config = dict(
    n_head=4,
    bias='all',
    init_std_qkv=0.0395,
    optimizer='muon_variant',
    warmup_steps=200,
    decay_fraction=1.0,
    batch_tokens=[16384, 32768, 49152],
)
Each number is 128 + 24 x the weight over the matrix's rms, rounded and kept within 0 to 255. Layers, rows and columns count from 0. Numbers have three digits each.

# layer 7 MLP down (transposed), 640x160, rms 0.0411, rows 15-101, columns 0-79
140096146148164097188154114147087110122128123150117078132102155123130134113156128141123109144118129147102125130083133135170116162080122124116132113184133136145119143122170101141136147139117111132155153088118173124154141104134085109157125113
149106140117082096110106151158155100136116144094106106121136159151156121102126122097158087105114138146105112152098149149113158107126120142150104133111132139072140149114138117082135145107168135098136132160127111109125154114128168132126122153
117145126146123142160082161140109128112127097117175136130117113158125114154130127142146127158112120174154159154098085114137141123144128139141097142131068100163136102107187112152165175101093105143112136134138074102168134129127162115163138091
135157116157152114134160122117105109135140151118143129149087094102095171149148137132142136137122127143100109130178151115111143165097160100151130119109150122150134106119127140091118144110133123162133139112124094119154085090167112140120136150
113139206069126098123112121140117144104142112148131112127141152116132147146085136173136112140123168100105127109145086140145097129131169147127097104133098119138090127157127077168123113122133091143107101081152136151152120134140136126128130124
105134174121132164122127116102126107127146136114124135098145141145138099172118107119113144101131128095167087154110108104096145082117156143114150140107088070132152130109139105125149144129145142172149122113140103166102136118158069113134106148
125143125142143107154148150188092130166107098122162135156127108147104132133104153159094141103141113121137112158083144106126101114101109221135133139091120121126095111139179116131118120140130113096146149118155136166142118089107129090172145108
139145142166127154108097129087117186126133130136090127086087147132139125138162149154124150153136108111109190085105102092104169113165078135130115141118164142170118143105112110153092118135136133150113115132129109087116094125140119135109100128
112106113111135138157126142144156112099130114119108122127162122171131146136138133160137143150115140132098130087113118091139146089119129119132081148136111091130121101116070127137112142132126118138121091120141132120137141126173138133124112170
136159117131143072210100110158121196141081097141137160152142056097154101123140138097150099184121093123133123099109095136101128132135089119163125117118105091135141098112174132101117077120126154104133140107207162186158121155105114124130145161
152106135095132161103099126114117134145142159149157142177157122149147150127121121120130106173133136094123125126162124133098102130152178143179144130140121142142117132120133160116127113144132129135121111137138098146069122098132096148075131138
113102111111154118089127134141121145086076114104146130172121101109104146082123107124131124152135138158109117183128135114119149124178142107126124112142122124172101154114113125082148056157134166150141118167142145160108136135124136116121108158
100094098156089116117107122100158117110134092129120130148149112156101104102098099119130165150144142144116147116145132126141163089126156117185123097129169101094125125126134084125111120101109157086162169067146132145123122151147104122161110133
128124157108156080113140123085116157132153147103125122145124147082121182131151118118129136133132149109127141137088056087145144146158133156154165141117149165099144153140127145099090156115133130116121145179111119123162139089116159070109118102
116080126131194133110146149139149108150134145139115171138139070129150112137119107097130128160137143115093172139122138102120095085143152138134150106136124122149126152106118118129106169151149080116133156137150140111142114112096101102151074064
160110121130142124145124180118113082113122151105096137126116107130138133112117095114112085141128145161135146152077111103092075112147111099092183118134127115162135090140115116137105146144167089135133106085127091120156153118138128152109121128
109135154118176157134113101106160095110134158091094091111111152137082125119100122086118113133105130161086164121156146118113124142145134152126101106149121122110074110122146120112126135112134100110108107096139119097118111103112123128110175119
061094142104105087139135140148100118101120112095126133159124148117139159173141117118121143097136127176107109123096146131123093132111159098132126090144099176113127152164138090071116120126122175153125100149116125122091162117116114100169152132
135124108155140174153132132110145113125128121122130152109117110140138113121109113110094103091117112104141164174150111092155162136107117167085102147109137116134124147152120109113155123167154184125105094112116133150142090157135145158120111148
166089162142152158149119140123146116170144119164125094112124092171103129151142153093156149131170089128090123125116141134131138144129158133076131107097134141137113127124105165120134083160075169151121138140144156117094083108131095052148159147
126132107139157103113107094150143131142141097160107112156124159137169115134139137150109108131172123149133109134145116116125154167125129097161138113110166129135131165151164113100094117142110173124093152131114139120124143170115100172140137099
104146163121106139157147140137107117113147121084131163101109116132164123166157121159142145151111139163125121123170145122107103116113101134123125163150101109136115131109127099125191125092102163103109141108111078087128203138123100126124133137
084149138161144184170142153131125046135134132090186151076147129099116127085122076116142112132150112077109098139129118154153119147139096098083190214069138130097159119133135135135140167130163135135090163124153128108097078151157113115152105128
074116101103094129116165104090154135128140108132125132111131134085112139120161128170116157130137114169090138111099092105106142106139159113141147120118119113134123091107128112080153169153126092093134150122140099153195136141139107115099141129
098137177115154136141136105127136099127115115144098129112134126094120094088140110106109134145117151130134128135164115142186129154117154125139120099195129137153077118136162108109130126145147152129123109137090138153110148124170142147091148129
113160142144118124085157088122124066124126169150146045139111097118147117124125148113135134124094174119095070127128148120150135160124151153138093149147101166154133111142113083150160100091108156123110154181122153149194117135102141080192091170
153149156099116152137149129153080128065130157126155120146141137126127127136124157114147157142100097135128122178119146120126159115152160130169130143137158148147140134069097121125116101121141072076169116148158142120125129116126128131159139156
161144129095100128142066111124159144134085101121100125150127143086150138062133104128095127142105097151098145165084143110117133165153102125152109085124105150148099129161118128110135148114104182114117123125109111128134103146159143131144167161
146156118159081142059154127111187108152110114138105116144113128097122111148136125122128174129129083106135114115132134132117122134126101128098092129134105157162192122099131127115138097128179125178119118144147086136176101129150151138119122163
155077126179112108132126099108152111110124114162110109137110134109115127110105160074117125137078117106115125151149129103102126119131116160125163134131157106134117127127151089140153121108150141146137123112171153140156123132108134103123163132
104083073125095107092081112147122121149138113156157142157114132160154117142169168103139137147061157114147134143134152126155132124118073101116148123137140123159106151104134108094120106146155118163147097112142107146128108124108135117162129136
152139110122132125136122188129094090119119103124140124136141100139119120113093110109138095156102120102134103133128143135120130131118139123116139141134187137119115109132115140102143130118139129140121138156127161090163130161101115083093163135
129156103119151146129113166127139083155099104079128104090118089149158143163075118156134094164134093125123164113114132167174135115111093141132145112100123142126117140136156144127130115118153134104137123098132130118126110148117131133112146149
113110150127128152138150115159095114081130133141107154155131138135073145100131132142148139143145154132150137123138106148133133102095093110133109130107140133113156153128131095112114148114147134135155156158117124131107115124148128150095167104
169143124102128161139160133127095076126094168167128133133143132095122109124122122085154110106135211121095136145095108105135077090099159154131113119102147121120066113156083173144110133152120133111116143113140155152156091140120152079133125135
135121118168145087133162149153091134104113167137065139154102115111146129086072172122121118110112132092107133111138122115119108132129084133116129121129081156117090162093134147138120135146113154130151132124123139065111148139093139135106097128
162126109131110140134151154124132113143128115147155121121133130113095149129130160101108152118124130160151128118111135126156107138119151074122127091139120126159158133103153119150141116099119085141180122145106120173137100154125119168160107111
101115131135119112103127128107132118061126164112202141140134100148162128103099146118126162140125152134133101173119146132143129114107135158116102133135089106144123113135131175103152085136095137082099130149119120136131123118163086128131124069
094157098106101129139111139162171118192133128090139117135166151091168125142101154120098108113137094128147129154160146117130135147111118099110134118149114110142143098125095137117159139104143130148127123130097125122150127120148125125107176078
110133105127099151093146093118115144095136154150132114115128136120108124096117131132118144127138157100146140134118137098123139165117130114122112140129130168108130103128144157145125130124073149109146138117126131138126139141170121107143120123
187149112141135121139190106118117114135116090090163117150114143131148131168103141124119096144150107135112113111135091136131170110130120152136130122150139120130106094145135106105106127100109104149153132145133093122128089109138108169154125138
135115110131108112120098133138176139161154116128117152082116145152119143090144101150139094150101075121154116159164108116137138142127080160116137115143112151119113152164115099133151143134143123158128154129128129121169102150125147108123090132
125118119121138151100122182148112124140121175118140150102097144137125139118131124125158122097108148166108095120123122155124135106103107110100101104181124090140122135160186131151111122103129132101172131121124150117119119149101117154132112121
154148108154074119162139111113170115086143127109121131144167108096123101088150136142129119137098167175096086098145132081152113122097128153098153132131113106127099124162145144118140141127130131130134129125133100131111137102147129095126109128
114123119117092093110108118086140134147149097130105125142144165116116163100118140095146094096132127149092090148134149143158100137120158140096137094136158168108137137144133128102116166152120178109135157165115073114152080187138109130130157089
125136150143158116076147109122090124155118109132120100112128154105105145103138121132142141143143127153129121076121165177114125077141111165172098132153143076130131143132167165104130118154095102113135094070094112148127092122081133143147113147
080121149138128128147111125089085098161134126171133180117098135033137087106143149117122153168078128131126095121098120139074120126121167146163136127109137141130154109120137144152157153171150150110142139119128130204159177061192140135124122108
113111080117097139126142099180097101069120170161118126134122100124106164136130163129121160099153099120135122150090120162101150111161134147139117171137128175162160098131142138109113142110133125131176143100112126151124129116131123147166074142
101118141116121115139126165142158118128133115127100125140087146132067120150118153107135144145131130104156140155126147141147113117130171110103138108086108095149159136116145140107129040130101144141142112140112114085146118120183109148203087139
126114147114113136136078155131089153129141137116114125107167141143138139082120088118170112100099140106143130154134112129098140078120120100127146120149153133125127138158122125128115169185141089132104153124120148138110152149136135090115145085
153115158150131153186129120143127106151126121113116121182132135105135136114139125115169104197133079109153049162115099142100155139160091125081162099134121096108138107121111157094112146141125130170143130120136145113082118145120176122094138101
132171147124143124140160139095139115141132109132089119130116134138085143105158118120133115123080154139153125154140124089120161133118134129106113146106130112125099120088134168136141087085152128135134158161149138106142108174101095090118153116
123157148106095106114127092133156099119113114125104154122125098110129178121132157115119176093110144124143133114108141119162116148133173127148135137148115179135146109142111124117127122095106067159160133120122114127121108142134177127130116088
126138141128117145108123162152105093125076103146138149143129130116119130138178128142127097134154089144158086106147121112127125094142114126114137095104151131164170149080131093145093124128093171138108131109181131114103137152101078153127145156
145099149122137133114139073177098129147141108142128077107169139173131141140095138163126150157133117156134117122128147107124162121109079130138153093131200148135108133142087129093130125161134167146121116107162115119116165111178102125133081147
135130144110115125149122146139169119161109153150148146115088134108068163135111101145128183118138083101140091101135147126115112095105147130163125128096167142112166153119105099124142179140164113107149156144124132124130169165121110132194109142
161108148090126175120097120132122052122165150136123136136110132148118122132122102130097071118136118147135114154127152142146123141135146074099137100125132126117159109094122143125105129146129110119122123136121100139108140133150135108069150112
126119114163197128082119104168123152130150120101164117108087115126101108141148151124140109134135148099125070095141164135089138112132102160122086131079192120169124116111122169123164142099107157126152075108098125130103115099113093139160084154
138071142143098113155114147116114163129152140143140156130161125119110161118092127103107104145134144108184112101133094128115177178154120138096119121122106109121123103123106154175096128078113126119114157114154121109136104124108108106165130135
101133126108105140172138146135153137097131107162129146111124090102088115121125189170150119096133114123142139146114102130137106140155110126106152161138119145178142115134113127108124162134111119106143089129121141123120088148179162115137126152
112163090184143137145134051113105171164175129103131130097130195113122123088107136111147168137093151112130148140143132150108132084154130081111135074097168166091133183135141155132131115125083163126137117159075142177132137113146155128145149123
174072169123137143153117100100126101146072144137145154116145145137131105120127136137152104146127157125153155098158155128149190132123115110123155055097112153128131132183121104107127098167145141129165151167124107155113144094144148137126146132
148100138120108132110149066131199116132119148144073155141070161092114125190135097134115144137162146161161095094148113116120108103106071128145135120154135104126155097123147139167134166109096147132126146148116134164141129093135090104100166109
144123137120119133130123143101138126134112122124112157149131150137150124141116117141132109144164119098129137137165152183081128166133092138113149123064127109139132131147091102099152118165157094120128171121079154109126101131101098179138157126
129112142173201146131151151153062139143119132102096129082080144120160146136123081123101146112116139135111141091159179121108134170071166127160159075123116156138092168132088141128142188132078095161110125126117152126139161118149127151123141073
128167114119121115138125162120134150143140131169165116107119119128112139118128126101105129108145109085167137116131125137140091118114109165130094086103126101129128136137143154123156085128108151154128147146101111100175162125102107151131147116
166132116158118096120178118127150127116085110121125106113143120115143144146113099105136113174144095090136155136155133170139115102103100169130125117110120113141126113121136104114106159126123140164122113124138149062137109102145125134078148150
158166105100103133137131099156153143118189113094161131093141138159137120098113152173111086107135046125094138144138121173157128131121145148113099118127183131132113164116122120095129117132138145119108115131143129172113095138153125114118139124
156146127147151129110161134150101135150131101100102112147096129143095138129159120133134117120156144147134130135125135111109160154136108126190091114130108089087129119128110122118127149125162150114125167118143112140120136091130126112202123157
113112175122131097157173118083097085144200177113092169144125124142114117160119130103147170150103170112132138111135117158139123178144150130121146119058116118146147126128103122138105153134112146078111113115109163033113130100160133150173150109
145161152126118167076102123133150121143142143110121112104144092122112155168112164121121098122130096126144122105134105097117108127110120159118113163135118171143094143159117120120104114124088147125131098104128151112134145182141140135139133151
130126126125120126159110117087125120138133134050118134142115138141146114159100114114139123122076118131131158131109108085125137138085135129106110157102108158132129129123129149130120128130128099116147142115157116098137109094140145122119108160
154160094135094132157094085144167126189116095125152112123117156177111131171124160105142091147116127098107110140153096128094137125110157144100105122177139139169081113182121103119116126115141100135149089112119126158118183137166140095168150103
118151124110116141145138106120130173098082167169103137143090144139093168128169170115116110139144145129136139135150092132144167060157122146091147157096112098133126078123170115131113150123172109150159120102152157102126065128140147128137108152
132130096190145124149136086158123103115149148093124118122104144153105143124139079108094157135141122145126132152138108078111138128127182181115185087089119120144139141118106137127070150142108128146131158028129115072141132097114167122090120152
135105092123132080116123157116104149144143094133131115158133155127102131167140173126119137132148107126118130137154157179159178096123156115108154160123152110174147157114137116131103108148113129146153126141100130114100126150121130121166124094
145156130137084121115102118166115111116138143136119123171152151107140127140161102124141144150114141124080162130159152143152131139111115117126087150093127117094158126156107125127165087127149148134104139128184132105095143120181122138115110115
114085078123131099091152118148108100144131153128118165115131126140119115101130103184137114132095136120159130114117119145133110125122121135107102178142126136145110159151130108117135181144143112149143159165126124086131119192131128137158094101
129149140134100069153118084139173150123092130120143136170151122132107138149148104164139155093135118150072109131117089111152173118130102148162128095096114138117154148113133086105114103108154124130119143106114124134142126123120172172163147147
165099155143150096169119133110102166056116182112143175130142088118125131153156102152084192102105086063129094106185155066120109147110128082158116097158132090099127066144127139114134128148139135168134084157098156150094171118071175148116159144
122129091129122152126137158130109106057103117114138145116095108137115111132105112107125131147092134160121104102129158126086096155132099086081134088156103141092104113122143159069089118097148098117167156140162148138190119147125101150100160136
099122095094161135095129128121124149104117117115130095114118103174138166131112141161132126189113125151153117197097122176111143144113136129151104141159129120082156134115095152106156144123122136129140110113132129159134149136090120115168097145
120152126105081148084145126163119097164121127109137145143130105117092074120157175157137112135111129142110116134163189156146093081083125128185092164138124181159152095151119115080168152114115122166146153099068092135139130143118123123162084130
161128121097140087110147132111127116095097102120146112129152112142119156159127143139182142095114097125136167185089144163122139113151135118116135163110105133136128140102110115130166086079121118143134113115106141163132117140123178052155104125
147121158128149117129150149166131154100131121135158148111111122134119126127095146099151155134149132114132120141134154100101132149175166169102114087079125143160161049130095095133129143122111100111135141165116132154128108163140124103161134124
172125145126095135161108106131091104088121162140128091113068117124142143122138142155146163130124110134083119097093150136128110132134106137107132103137123143140156113126145139160111118144127103110115111122146155089165120100130126155111148142
124130135087128142151086118125129139129102141184117112150129138102137150123123089114140123114072103117116153118108130156138117128135155113103070143139149168167155158153103170165126074121145127058111126106139173181128139121089148163139172141
# layer 7 MLP up, 640x160, rms 0.0916, rows 16-101, columns 0-79
149072150114108155113120128078136122145150147122164131102150126130109124165116134108145110120109141146092132142116118091131149136153173120102143122114127133175155155136113101156116106113143119161122130096135133136109112142141138133142077105
112141127138129148135110163153146159134104105165160129097152155135161146162150073123181132164116088115098172119125118102105101138116125099098117125112131100125128104146093078136139095096125123129110125111141150142126135163123154107133148129
137158090140134110113125142144094165111129114164093123096128168122113108121097132107108119112128145150132151099144130147140169136117101114124114129116143119126079101088122122119123147080110141107098084098164136169113156143100118151175133085
165108139131130108115122150139118107141138128146122087140135130093089126142119082125112098158163147129159076127127125105146098141109168129108128142095105151150130109112122147152180131148156137141118156096160131114140131119148111125165155140
116118087146134156106061067150154123153133121108100122094170100123126090140126135127137179128114123136093127106117084109135152149110093091111105110072154089136130129123132102110156138137134106121169097175128154106117145154123124173121165096
155112134136100120125129132148138108131147167111108134133142108098082112137140127131096118117144171148075121129142138109116148141145142086148154132108083155097127096092124149164117144095123110139107116092127171148117100136152102147196169124
097104109119122121197095131113132120112138153162118127112098119130131137159150072146116138097154128113138109158167152132200125127157119080165142149094140094115120113106154110185136116092141074155135123078122110116145124143153130082107155121
133106103090158103107110145168156161108133090147107090098141142155141136092143122093100126127166181137127149122119133131103119115061132158134163162131131122150144103114173134163150101122124133110132133124106124116119126138109146135134114117
112119096114126122115153169144094118175110143086126086112133141105121126139152136110124125134156122069148165133128076167092124129156093117113091076120153081177112170201159092153138104137104141050143140141125145135124131143151122140119133076
129164084141148161111140130109107113120100125116117101094061111101112155110142108088113143129117115159099067112131114118132098157123146123127130125134120094133109130166092104124106110140107151158152148128129132142135164127153124152149124159
118152159116109113129112094107123186106131157138147126115111149141135107152093120129074127098099179115142130151128123145092100123180151148171115139132135184137097098098103133092116136138129084092135116149132158105117110116144079121144122132
145207130107160143133128125130132124139115147113141144129101127146154130101112092156144106107130148133109125103110107173114099107133119129117133129119175164124111067114092168135145104157127153136190146137177114108137122079129146138110169134
133142116128147154177125098133135124091137136166113109093097114092158123148106087097140127116151138103118110104137153116170113089095118172146148112111152137130104124144151171191152080137116107130120112118146125096147138106116092098153101116
142106126104164133128106140117109132146153103138098108145124146093136119145089177128132156158120123149171107095127147113158106116121070115101111129103111165146109111131118157136122133155067154139126124103174127150179171127147138153141119120
127139115106163134122142133111111105130098141147141111142153130126171115158129135121103098152150109113123121133145151150163177134144134120155122085159088136150124144156162110124134092130128125128141105142141158115151101092150182063155115093
108131116072108097142114134080097139170120108155154115128131128119157126158094149142121126124144093160084104168152130117162137144121111124122141146128124140151137141160136104104177096137135108142142111110147102165126132100132130142111150152
112181134088120128097120171169104059141091142140101155152103141124131144089132123138127131099116174100130150149135147138155137117098121133108108092099156114142130077130129110124151156136164116117184093125154128146142103187098119140165118129
112146155101108151131127142094060122138133075095156124134103133122106096128112126090107160141125130103109134140140110110096100144172178113124131115098164104130121103153147157091144151151169139159120117134095121087131170117098072161163146106
133160146115134110163161194137101178099148155178138126126097132147124087110118153152124137103146110157129083118134130130137152141110127147154134120166090105104149102112088104117088159122178121132141159105101150103115118096142166118157138120
114136144084149170155160097108119143156091137138107128143156101105123154112172135117107165133137091167114117109123115185121118141118155169130161134108156095126106108153131118116146172114140114168078114097118126140139103174133130074076177128
115130150185132140190074149133127123125098161075139146116093121202100090166146177150100153135075116152149128147107121117082125095134114112156142152122099116117125141094143145190093128114136125136175134180167148071104130116127122116142156172
055172097131144147145152179132101100138076113064166074102151129186138105080107176101162143146113101108109139156133151134131145166098105085083158114077121144129154099144163150109131166128124112172112150092097142168132131098151105144167089117
152109146100114116173088085112103157097086079109145133152093105144122149132153165113159174132083132168136145156144146163129138112134122116123131113118074123118124120146153161097141140093115099142105133164121116102105123123146171104109158117
133115142109095137108130089135131117134135140142109133090088147141106114124132171125141124148110134156121102147124072172159127148122099121165114109120136102111115120093147122136134152102135155127136142139133112119127143163143117142128097124
138125140106131137104161131151143139119090138078122105119094100133149149139112096156130156076150112146121109188124118104163104140136147127136168154119142124125170147130148116123111124073107147141141162147128124118133137152130151153136129130
118107151161148106134168121176131159143158081131146149106129118132117104170108169136141122159084139110127136105120117115120107118144136086119119142099117122096119125113151132164119123101191155139107157137125106139106167126141113133129128116
103136136110125127105115150112115142136101143140132173119086102162144085129168130151129127075105139075138163149097104139133149121124170125145113141119144142105164128104169158144140150097170078107125171142108160163140130105094141130136141120
165164099095156150118144150108151143114106146146150086153109107112093115144128121102137166095146144149146152182114188095138134128182090145109134122104078128148145140109139141116211119142143151130127170092154112116137119155106135118119101151
144131119092138138145118181134133097111149112175123130111144138133107120127077108150109127130098142165131128118084119147094115169143159119196102175114124133109164136101156176119113132104120132134094141116138129122117102145142095154152177183
163110124142140148103118100129150148128134159155137173123119136101169129164118116100110087084117110088143143092153169145145154122113133095057161126070152137129159098156115176113143135129094125131149152138161160127135083143104159104165135133
137118110116123159120091081120120128158122175129163112134099135142157114126106116146091126111129132145125154130136117131095115124115120139183134133120117173135108156097109120158164128118113116082096107086166102110111131105160152128130134126
148131174139127131068130137146178104179059152095135148133154133125135128128127109153123118103113132110092148147131094150113140147137097108175120121134147153100111141115135170126119109142111169121176099149156140167143138144121110120137148143
113140152144084098166078119137125129121146111137135084111128167103137099105111155181119132099174132175111162090135135166116150125136157169126105160146156147093157118146063132111150106109128095150093152101139136109191132133098111108161128094
118117114092130128111102108120140178183113144173162068138131144107117115157118133133139147142135133093116129162100123127127127120106131112140106168143075111170167174149130116165109162171111090151111093131100112193137142164109101105139131151
086114141174097111129105129126145114157128107087136181111141150117111079133103107153134152111116109133173133107127148124124126120143125147145161128087137098123139139134115120123119143121128122115154115159159132150138145112113122130159120167
174124099144083126140124124156146124118137076127090123094121119180190125128131146122153131148103151079142116131146070104149098147115120131161102122125171129162143155160125133144161117134136168130124138113136092097115170110109091124117149131
106136162139118116142109131130116146133147107108138124101097084097069130153093161087114105121147131166165115102190142108130094114135131179121104123124158122176137107116111140139119136149141143108149135162163138122167115132072073131130127198
093105121105123165102161123149112132175125122087119155144135109139143160104123131114125120136153143131114127156105128120096118122142105092102148106111123151124123142131106129140107068140111157148109104130108207134128114112104131115159125120
114173126095090161115099143130136169139149113153132130112108145133142100126167151119159137121130181129124133174114095099111091172147107118125146146133131136173107138146119114114098130118147134180138109110144102149102102097097117144110131155
146114094157089126137108140073120154101108120154106167113090130097136123141131102126119088123146100161105117163106150099130111129143150126155109131163109157136163122145174142126150137101083120135137113130120124174141151159134126141164109117
097123108104117098119135130141125166135121166166102127136162145150113124143128135149140096115101129132102179151126088143166130113138143109092188137096124090129116139139151102144141098123123173142092105123106140114081101133124105135144094167
148163127099086131153065118138073156166124111140131143135149125113143132113097145123087134142122125153136129173187118186141124143112146127119148154170136077164125148137110124113136123156138156115143110158112135134130126107147158127127126123
117163125123131121178142146145105090154160168130122127121166135140126096098137132082108132118136132074193098103120111126152130106168109093101162104103114148175154155124148091108087145111115155098105136107130134141132093093082126179125120141
086129125098128093152100140076134136100135123155179138079155097152150117115118155149092124158122142128127110133066123129145123122099179128104147091140120125145154132163123135131149081102099144109129167117183152170126128088161116173142121131
112154107095149075113090100158123121166150169091121097169127165150145153148102124126105129151127116111105127117174110146105084119153132146104085104085139165111170150116151115099142132132144149094136155138128193088129123153131134113127121156
125091113116116097090145124097138106208144110113172135113131140114132111156181108157177178138077143100107156173142113152115149169101136136158151110091123134166102171104145136127155112134154105053162120181102141063120165158106099089181135079
140123127112139141177162121140131144125120087142155147150139125114138114130140128098157165112109187136130151090129133103114119121160091139114123125113128122111133163119141142166136144115141141137135073115120129167126102108096150119124122118
127116149122151105117126111162177137131111156076121073112171116140173118167144163160149162118157124172118108133153157118140141127139116144161116107116100161100166120143122096127124115114166120133172154087106139125172145105135105152140143087
125112156084160109116146167129120145132149086156159146107136139130159124133126146135105179123116103107126118139137128139154104130125155135105166161161106134150167098083108105122123154122120146098155099142129144087170118173131074147102138128
100121071141094156158068122137132138117193130111149125124146119109147118136101121129114171136158140124064160095148151132180147085157148106166147106110117091113149124135165110153126136122157153106116124150161174144183082153112132124111117147
150149135137132139163070134129101152100138145137142114129134160117110134099139111114103134111113147104090135130134106092124136095137154108150125143112127106103147136147149142137167105156154119124132121150112117141106134142092089084161137124
153155136115118126137169164131154134134141108116131139142147123102128111145107086101102146138115101167117122152156115142093171144116150103170177116142122097094114147125113116130105150152119112132114129111090081122099124172127127152117150116
094148106141158140117146089144148150146120095163171139095158172155124152120128136117114149128146113109115145133122134120153137134122116118138105137122133106138131128104148143173134133094121148136137110093087133149201096119150138146134157088
115105131155087108098098107139143139133131126130106109100121079125104125109105120113130120159096159174146145122085091124135120091133088148144083179120124117122139101124113139108127165110158093137165159095129174154129148100082120121143168126
131120159135150155117160119111106162135129116115153124162133127081165144134192119128091116125156136156101082136134132121163109132106136128106119132144117069115119063157144091179106087142144124089110100133109104113147134150132148117095139124
146158112154134135158120161125119136138079123116115092159158162057135114155165126108140134138137112131102116129134141158134140106117124132126126157151106154089097134147158095123162134149143123103128172123139103122103100094128107122156087152
148122161110132118112137139204078116105173137100130121147090088124108155142129149128111170148142120139143169122120118113159115110119151143153125199093162121119130085101108139143142141105175141127169121129107153146088140147069094135140130039
104120112133085167124118096105110143096096162146104145139160127138134105098119126108126121139091153155112136126120142105151162137116134131157173137137109135114113113140167114137138090102124174145090116105159115144097163136152098137118141088
109114099120132149145161143165096112171085130094187097139137140125109132107127120052147176141110127141110155113153126122119101141069070056135140116137157116131100103135163155129134133127134175148142101132092140097147101066143122139090090101
168149123097153110138077151111148087131135099122144134112136183112138075112117118126151123154097121131109178101144113132193136156112160101160112110112108108108114148091070154126103144117107156137138100141163108111178093118171132118158124136
131152116114113113110106174135114116097118127140147119076109146127126104128159121141113133104126059135159086131151120107156138125164139087077109127161122115116161144138139143112103113110118164127114169108135129109141122138143175162123084133
105144135119152135150115179120136120100138114135119140106117122095151119124095103134116129127121128119140113138107128134113180114118133158132110133145126128121139144123169148137104091128121126103142148130131106155125150123116155139153105073
126148174141137131191086144117128121129107112088145071110138122137123149082168175148107127109156125151151141111120082121146143124128152142141113125141117097114125094100118153138125182154159113145090173119102107148153115145132140118113151101
148128113160128117161138126125131105106102173110162164106134130099136133128137102116105144139135102152072126074117082088126084101132144137139163123149102150094141108094148142127104111140094134107086132171132111117142141115139123104133156076
101127099112150111159112105118119096173135122136125141158129127160140142156113129107118108124144145148093123115167154124166118124152125112111129125140137134172101108134110076196146141116143115105160137152139156159098077088128131131111160113
136138097120148136143123154135140146141179112097155103128103136146172104141104116157133161117078149130126127119142125109136122120115101150165114190139088095094136143151129096151110168141138135134153138155083178126162130148094140116147123114
152145149154125147162117143164154113185112100153130160073119099095117140098132136146084183110136150126169110142101132125171160127128130134156129149105155131123098112113140175124111085078111148108126140082138124129123103073140126115105180127
155130133106102135130149143109136150148094099163149159110147127073129109080156110193148173142173127158090121134123100123086125145135133135099128148142085112093130117121150148172117135139105108118110126130140150131129182154097147126172127135
105144127111145079152130160146110105132140102095171117098137149103124105119128158139101107122124092130154075110129174122113130105093092144139121122112108111113102096119127109122131171120185166118101117143139102158058178108110145147130104137
109142135084190169116179097150110116108074134129143091122104118104126140170097139133120175102149129096126180169110174151127108121124184149102112125110121125168147117139140069107148095090129100118187143132130134108154116133092096130136150118
122106082089153183111130142139158103162098144148155111140158111146127141082160182118111159133121115138112121147110132124131126122129133104117165115128127135104154122075153143102127178157160097109115124116163075089115102135152154121134159116
131094151165145126118137113140137108124118107138088129101134159121139159135115079102115127122134156079122132120129068145127098143142125113089115106123128121107050140133108109124133133154094096134119139118131142149098110099092112170134129094
113131133115120135159138130130142125147129099120161099124149115125173135116110134146130119145144101083172165100181133091069121103155146096126136118125121125110111150078153138099105142152106171143132148138122139127143156132134094102068094105
102091102134096138148148125127130154124114157121145135138159122092082122131178145126132152090160107145095127140113093152101119098162081163141110158155122112153137133146115101080149189119151108114128156150173158091149128133144140094110137157
132155120183143118127137142139099158093110131161118179144173145149164118157141121108133129099120118130126087131107116162126118149137127141151110091097145127161209135093144126169149130119176153152112103124130134161141104122128157173130139133
119127140137138094121100134157142125113129125127120099125114122136158137141115103125096109134120126106137144135113105130104127125111118138113094129118129160093151145157163124112120131112123113160119141164126158119143163173115136177112161123
147163136115135139170113130133128113125137101127101141082142139111096137127134141132110103124157119125170131116134125126102115110148156073136092134072141098100146102187105116156108101100118093129088097153091169151147075127169133134080146133
094155165116148116105146165148074147106090095127150116135075140089124119101118144111116156109121141153116078098165141165149128132100134162100148128110131104151114088137141160124137134183094148103170130098127167137103143127101125108137111127
140096124140159146139095130140134172143110149075128102173160107110156082125113114144128134066152116128167088163135144140128094118140129129099149117093145106087196105155090133158135129138112160143128150106100154149102122110104121131136125131
113086141100063132140086119156106168119112149130151143096105107150151096072128151185144143082133113157153121099143104112136135140106120117157145126109127101123151110113107121174077137142130141138154070102115118171138151109115138161126094141
143124116181113142155142115148099120138104137111115152138155152117112123130115136124105143135109144139114154114085091147152094109116147139121111097119098171121135122176144120148079129134163122130146144110150152108159116074096084129116097113
126116123167170167118127100136120113150097073149140125123163132142102136132135091118135136141115141125145117102149128116132111113146108100107091122120117126139099161143119153127123147121062153106135172123116132138111110095124156104104153184
121098123110123125116115136160142126155133135120122110145075076127148110113126149125085111122144118158133134122114111142107126135144153105099151121111099110141129151108167061116172139093140163164098157131147178122129160122113134144088143158
157079144113127134118148121160132153131143153108141135078127105122097127170133105111148134142126098143122137143111178132129095094076124128121156135132150096096161089075095141102152119149159101129104108120116147136085120128121086165128154114
135141136142132133085138147134157108130138078160126128152126124122121150100093142148148163132141122156105141120161104124130146144105149153124092108152125107137148120151168128109107135104140139136112098148105146157117118130161163138155111091
145147111122129095093117143100136151140131146116138128133136177155148154120117175109151112147105121122105148140138158123147128088130109156124180111170133104120127098149097141120069126105138143154112147139146158106121142102089080175078140123